Weights of a small transformer language model.
Training: a variant of SOAP for these matrices, 277M tokens, 4491 steps.
Each number is 500 + 25 x the weight over the matrix's rms, rounded and kept within 0 to 999. Layers, rows and columns count from 0. Numbers have three digits each.

# layer 5 MLP up, 1280x320, rms 0.137, rows 749-829, columns 0-79
531496507486521504491495485513524480496480479508516507502514487503563506514518485505502501494509510484485522525458546545532544515505506517501485533503512502479442500487475481493494507488554453511535532521509497476540492540507518476548498493
499512501494494498536506533467464489500514481471489510493479489493494507511508471485505509460487499510483507496494482538481522510501491483501512466531526486457502522520436473516503550469526509507486507489477497492530523508528492499521468502
509501438468507456526536503471498504441494546485479510496486522499507491484481457564549512487481546494530529514494495474488507517522495513461500494504516511453459527494514476503528490539502492538529527502481498527475467480480505464517468517
502511537518470539453468454523530465480473515481500493510487520508474489497494442500527496507480509484569505504496524505519473437492519525450478499545519540487458489521521485467501454511480525502537495508508504515517475505520455503509522570
512420500506526465528476512477505491519464499509493533504489497497525546517503443547545467494506477494468512490514491490507481499481484492519504516475528480486511464534531484476522472516498490521500491546536450473521491475443505463495493502
507518494494501534521497502496511527538441506510481486521512500511498495506486486530519482488526491446523449496484488445524539511479457515515472433502487530490495487533502502494497479497485478472528445477519511512546478509500493483484513475
507522479526496527494473525490463506486461456489524511538503515454535548488473478485490500521485504480482515492501485501493522497520445473518544495476486465517511538489515488515510521548515479483506484498491508480496504472480534461523530507
504515491452488481543497501490513464554466479488500518494497451507453498454507464467531493570517503491475457469510523520520468501502488489497480497528471534508527506501498544513499514527514542507522502485467515490539503458503511507495471527
474509475480465520433493500479489493500503497507517557482519447518522509498507490493490535488508491496503516492508536540441469484519509466493478520495513478484448480479520473469476482490516487487504510485493447472455497492493517509535490457
440493533500490461432562526509500496523475515499516512503472486517500517493497499511477546510512468532521514486499487476505498474470500501461503451505513540504487544537496508516550447507487511468441513455501493486512540521572498492443491480
495507491521490451520502461516501569538522485510488506458538542518479465470492458505530500452533490484506476488517534485522471496478489511485500504506513490457499467461479515511514545478483474508512502486462522519488537565512466543483526510
531487484512500472502470512514504471495471470559493496487480449529537521536497489482504493551511537516535561518484504503495494506513510492511526485499486539477521476480491500480480479503475511523481511506518480513520440523484521521481497517
524496443502476533515517507445461525514475463474469515512498504475504519505486479483523524488506480499517497493516500530514461492465494578509543551490498527462518492498492484501525461469464496532494483470517486505519494505461477529502484514
548546517471509468564535473471509536454525498479449478472537513503509508502503531501509488513461553516512484487492523531483483458478502516506548520513495479496511504475539487510499494492511500513492526509506509514487523512511547531487491466
508529489484526502507545534494495507520476502479508468501489489478522464540472483495522469495489494489502498489504498482513509486490468473484496465529522484509491497506512523439483477514469559535477475462482507534522454498469522502473496482
494472539544491531509473516527491502442544515495490480477496511544538434452486494508505531544547487521503491532499503529493479476500491518473521522448478453509507515476498534496500525506440552494497502466528483549498491494520554506520474514
475548544488506505488546508491549485533489488452463461522553541468500515507508571540463496502515466492474471540506496508496517448474522551553494480483476572507457511458538580489475503500450466475509528445536499533493470477507474449513563491
524504477494483511500464529473523487518504459482496464485511508482484467513493499499531468504527490513489498482464508507444528492455471498519484534495528507509504498470541508470527505474495494513483464491488527519419483542495483544508500450
508532539520497477488482536525463496487510498489542457493483459547497509480570478576490511477542475504504532490459480529483556455479522515443492523483459522517515521524464474537471464478531475492524466511489501486444525511497472515511501512
541538538525519567496483494484489486481509534520532449496452518559475541541462487506510505483486534554526486464507519525474497484461529527496485467504522486478512547508488510501474496467497486549497478538519533500516502514521509494509543502
495485506497498503484528478494482487498514530501511485545535537471463546511481479492480464485472480497515507478474531513505491497489502509491512526507493480474505477492495498518553504457508483522498508549525485480485506545461472540512501485
486472424544456498484472475527521506499517485460508485485552526493446539467475547521511485519472530485500505507490497497457479522498508511518469480538467518493484496502547517499502480497480498492542481487509528514477527507510505503493457530
506516539505515470473476476494530494481455517522520509512534438518506484489494515517538504551494500453517492495510509506494513512502522512474513478478505474508506520517510497488575497470486496505459480532476469464502512509486487503500494514
477511490468512534496495483522538488520525506505495462456520546515523461490479488516477515493481491484505468478508494479489489447468515486510526494536547498502443517521491518495438560507503488523524564504519536479483504463500502478496478520
514470483499508477562527516516515496491490484462481543491514479462543538515565481487521530532451500513489479505505457511475495480478500543523505501476490512513551519523510496498539488533498502458440494477534478493502502533469509507542518530
487574522493513498450479523547491461491474511505521511490457471502527482512505508513495454437494501465497466462481482506472523459473534542526461491483498528505530429564500529503488494489505576509479515463557496520518516490524500507470516485
484496503523538537462501485510521518476492510477500527488481501486506477498466536463560516482517475489542470505471505491550534485515471513541526461513508488502451485488547446500536480477463494520506500523497533498488492496522463482483479470
506520517513521463511533507482490493516487467499488490493502471514483502488523495537512505519496496475505511476508498514531481482521490496469493501527522473522486466515479481544477502477484504481502462494488466515496493466515484499512521453
449545530500541483492511497485512491524506488458488502471457537435503519489546483487488512447512499488529482489507526494494515538505511525528442518536501516474471480471535504484527507478472497491492520509489519494464504518538524484458468501
481510524514447536570489509478489516472518486518516509530494472546458514540535507456529497536451465467475485520476488483444509504523505477503462514473488460477460497518455519474475533511531544511479543501547499471494443475545506474502498485
524472501493479505508503476528492496576508470482455491474493510539464517500469546484485503502521526527491516512511467512551523492523557503516512511452499518486493483473576457504499512502519436514522508520503510527507527496479529491521471525
497531537534495479504483536478503479512489499488474499460482546530479523531497481480491508529524524481506490512462521499507502518477504486462510492486473502469525504514489542525505518484453522481488440495535481507525510496487497511496487439
549516454490432509524509480538485508476520503491513535504540509487491492499500516536465490490528540482487481539540538485505488478526489498515511502518501521475464500452539492484514526493492516464454515456482468513490488513478537474529509524
508505460476514498509443503474532515499499511542466502558537518476477525455491519497544500483508521478456532491489477499522538500497516508432540484509497485517554470513516512506524517471478492489498546533488510511542489481479478514485520521
541535488512527496515500479499513469543519485493486521467488537492507487527513537508492512509484456494540467489539454482526504504510473468447517515485472510486534433499488469505491532545480508490521496544464488501483527517510534500540496499
527550425470505455484475511465474502509438503537479500501473480458481463554483538504497552526495495499499496531470472510454509502549500504507488479541497479525486459508526549520489488537510492506488526504481514517540537516514493512521516487
435484544479479486510528476443508508502510507477501458524550523490501493485493536572476489483468475516504446498454505494519509520485482502501492470531514457529484501471526476466524507523485523516507493482500472503524475476497458502558497499
474546467487477494514488514483495482491476508510540554511465513521523515486509484515480515487470492430511501497483477511498471511497486528504488482546492512493434500485506525519508455494473485466521442476495510509511526499493502522488552486
475505511489503507483525512475517475507472540516480497504516447519532544490474499504509481512503455497513475501489538541487468505491528521518526512493483471516480512488481472495507522458456480499511491495481501454561529511490430527586491505
497505490477504493455471482508489472496495521477456475494490484501560491513536479483509468506497474477528523537495494512499471486466500495475443509503480486484521537471536478459503481469520498491491512504475478447525464513539479479559518499
532482490526488494484511509456508506460485483516477542538523522493531442537504525510482475471480466432548437463557518489526461479481538490486497483505472476494437473503436471451490482461487539517500497505518513534513508470492508531540525505
478506488470508484501498476480553527476466507480497502553516485481473458472494517503512480485488503511550520496525491544557490473511492497445478498503514521547506526515427452528482490492556493447477503519522474518511490478507475523522486490
505452552496500479450505506449493494484483465540478457540487532540510541479534538472503494508483497503535464506434511514504468482486439468544510527488478493555471472512516532502487519469496505493514484536547518475517519479508521477526481484
504459484456480506487519477486545539528500465503529517496491486519521469504541505501479493503522490497514492493533523469512530521480509526511490462468538496505507511498497480442553471505462472476463485527496467532474489581480450515429496492
505435524464539534557532475547468515514517491475491518524512504524517465519485509490506477541493506509525499466539503525509508465505511474512480483498489462526481485505504492526469498517505470488491430504411539476510514497519501553504486501
483486477520499505513490559512509487469516529480492496478491462474506529515512508521514518493477512472489491500500477516503537520465492491546537471480489535472525480535541512468470471479452489466502474538474523524500475486548502499514490487
541501501469515533514463534534502527469517509498486516570445502496489529485545521522482475502485496436472539515521502500485489521521509451559515492486519525477503474477516491503469515467538491453516517546487477534472493498475482521517501496
493516544477511468477544529476479510493501524539541475511532494475542434553518493523487536482482495503522491484500536491527508536513477500485516485485520523472503488526468468493476522515466504500453457511536515465499497474544527483504426467
486519503493492491498499528470521535535528499476523511497533475474555504488531514482530451469469484487480518498549502522520510518504474538474510490496487540546517481486483545482488506500487488500524444501507436483558422483500505458519510554
489496553554453482497428521457440490502484488521527504458488498482510476533487538484535520482517495495485521473534442511508506511483492499494489486531492535506502511467508512447492467516508505446492545492511512517485435505500489478470515467
529497538504425511541553466475511479493488474447512501504537593509548467494506487560472509531485480551556498493508532568472471473515507525482538509467478489486487564503474524504524475473488435488502457501506525507512503534504505477509476504
473462534530488519506543506524494523466473530493507507493485463502521466473500517470506558506516494554524513497495462541549537505487461478454525466488485440464487514465507498497542507500527503502520501461525497513470481551492504469465473512
469472490470502506536510496508525531499520495593471507488497500547458533484467518506555536504549480490482460512531525489487523507485512514479508465491492481450518523488478514471513516511509517472502506495500522495509482495479472495504511515
495466517504513496505469476476473515483480507500539539494501487487547494487473563492518467512457511519503506517514502478508507501490518505458525530552496515478516516503538471512496510479512489507546554520530499500482472496506509477486440478
536536468511506493462461502495465472528530504526478472484482540486520515457549497534417483511471517516497533529463497507479536506499451512472514504466503495498528482556528508521486501497521502474520497544468480495510497514481453482510484507
462523493534492542506508510516446466536504493486522461478524476494517500500488532463522453524471548504520501501520510545516544477477504501506476517486491524503500499473523492539467535508553508506482499503532511506496478500505485488531484492
537495522483513498466505477473463481462458521535521542522510528484549495504544528522527509524511517483510490539506481486518550481455507486474479477497423528498508485496504487468508506484503506547522501490493558492531493526515484502508522503
523442502496464489542480511522499490506514499510494487480523475472469515520505522480509472501485503479470470510511473499550525522504483498491519519480495507486505470474528451511501478477572511496524502522500515444523509500449530518503506502
545510492487490487491498483515491496518473484488480520498503506518490479470514522435520493500515495529449516501464504513509510484535558534502442499515489529482496453498516497492499545531515504459436522511473465484520529495517508526505504507
457489501510510504509511515496520484508538537505500477560469464494535515508476537483430505525528511521492486473491486523570506491480520440530535524529497498484479501495514503498506543518505510554479506500495473535533498499473502487493495511
490482506481543507520459475502478463485471513501460518486551491525504509533469484460508512481537541511507497469521499473509489516494535482486488517546476495464479523505491474525502512496499511520530567502550503450499508521502468517533474464
511477517501463503463448452520474494526487510519493503520476492511483478488527510491485513497500530500529500492501517510434531487547514538473519476528503506526486522505536484516483521502473551514509548451505494528514496517498468488552473510
469532473520501484487467550513482446494500482538516535493552468492493507497506500529511450556500470500423462480472464461460548486530496456454526512513504487508471481495547485489503492515521482530518500483541518510512508486472501478522474494
497549510465506484513586491494481532546497543470450444519494481521506506499530540516500478462482545495510469501459508523527494495507512479510498512520444491504540483485526520517474451506491514535504516440484515480509473498479508508463535533
513519523497494474538505538486506558496504502477510453509483529523533486533543495498536466485492503489491482493492484506496513502507481487497487511495428488465525475476492512461491493525493505494491507510511507499496496506510483491511477517
476503467459494525501501485491510566512512531505517541491490524504503532461485486492519514600470454520523514475527517454492498464516456502516482475501544463481487510530467471465531472488529437512478487494529517456447449504500513533532489524
515510524506514493482518458505454497512533490534509538526469497481538490501459499556532496505510505498456473543505495520486497516511523557487488493491451450461503529488463434493484553501509475519485534485474497511487459484476526553508452508
509477481439486438527505498513518458482482493540486531490469516500514438465514475510509513541499488469486481565493540475501441540554467515433457483477495499466484491500468492497533530490510539526524480551528492488498505517513524490479452476
566473500489498533456500526540509483535510531513484521545505493481462540502492466563461478496491473520503515457484527526456489485543506454480504486510470512469509537486545527527505471506517512525502515511518502514516513483522519468507511519
509539494549566504505450528508474535471466497549484478500492521495463528504503543512464501520503500469531477494508532519474486496524485466517471502523465501542482525476510533493523467549490469469498498501488510500466486460490486493483494547
488531514491544516503497495495501513489477499494499450454563506499538489507492529530494522537456518574490497485507528487483480539492506491484470502556515505479511509506449506500487527507523512473451482564508480489503507500499544508502467487
484474515507514459520524456490485561498508505500521468457518482530523492512470515493512506514512497514520496496507483510506484503524525509538501479512499510548515501523469492488494501505497467482493513505494508505524464530485496524491468505
535499468514517503492495542502508498506515499497507461516482525505490450465469531471477546483490498443466516504485484528489503486522490524521476533478499519513507531494537474464507513482492507494488477480524489483452519470476490539449496506
507478517583473505460501473506530499493541490495532534508509453497470477507482544524477535472518508498519493474530479440450490546535509485511484444493547483511455490509439531482488503529512499484490499529482511458500463497495473545524481519
489478500449540482517505505492492540523480496532492483521450501505521533522491492529498510485503476478512517524516498524463525459457519502487477503483512491486508491505547525514459508544516522516522478524501485498534540502468482471484504507
481507540514512492460498518458497577496488532514470490505556508433502497499522471534478464489458473503499505492474502498506471499456509522548539517511529513475485459467491495556487503531507480476482567464522457509472462525464480489525552483
529542473466497494474500556551509511516527466505463481439481511483502514464515515510495519518523469480484483507462478450480490531470459510522529503514501509544479484550500502503491532484480532484484516520503516495527510487533453464478495474
517525479496461517510492501435509521523508525480482496533532495484482533429483503482453489514500504508517517493495549507543496484500508503494430462459478503519473521529525525473527499513501435520495466518522517550501513520510500432471501457
562477525477496487482519494489518504502517521502517529481495541463546478479497553519525527512469512556525476553494504510515505481517527482497518478451490512521438488512499475483503474500518467483515531517479460515500503480505524494536510474
529515548515546502537508456518465530514493438453545521484470546516517521522504503497495502476497482531543498492497517483498494513492514544534502468468516489477475512518482546502497459532534472500511504431478494502493472486500514519486459486
485529485487526498478500499481511502519520496461509515481487454506527534533462460525500505511473503529488525489479560536494497478510517533539494473491500511505497510497497486500497490516500496510516495512428486476472504415523533463476509443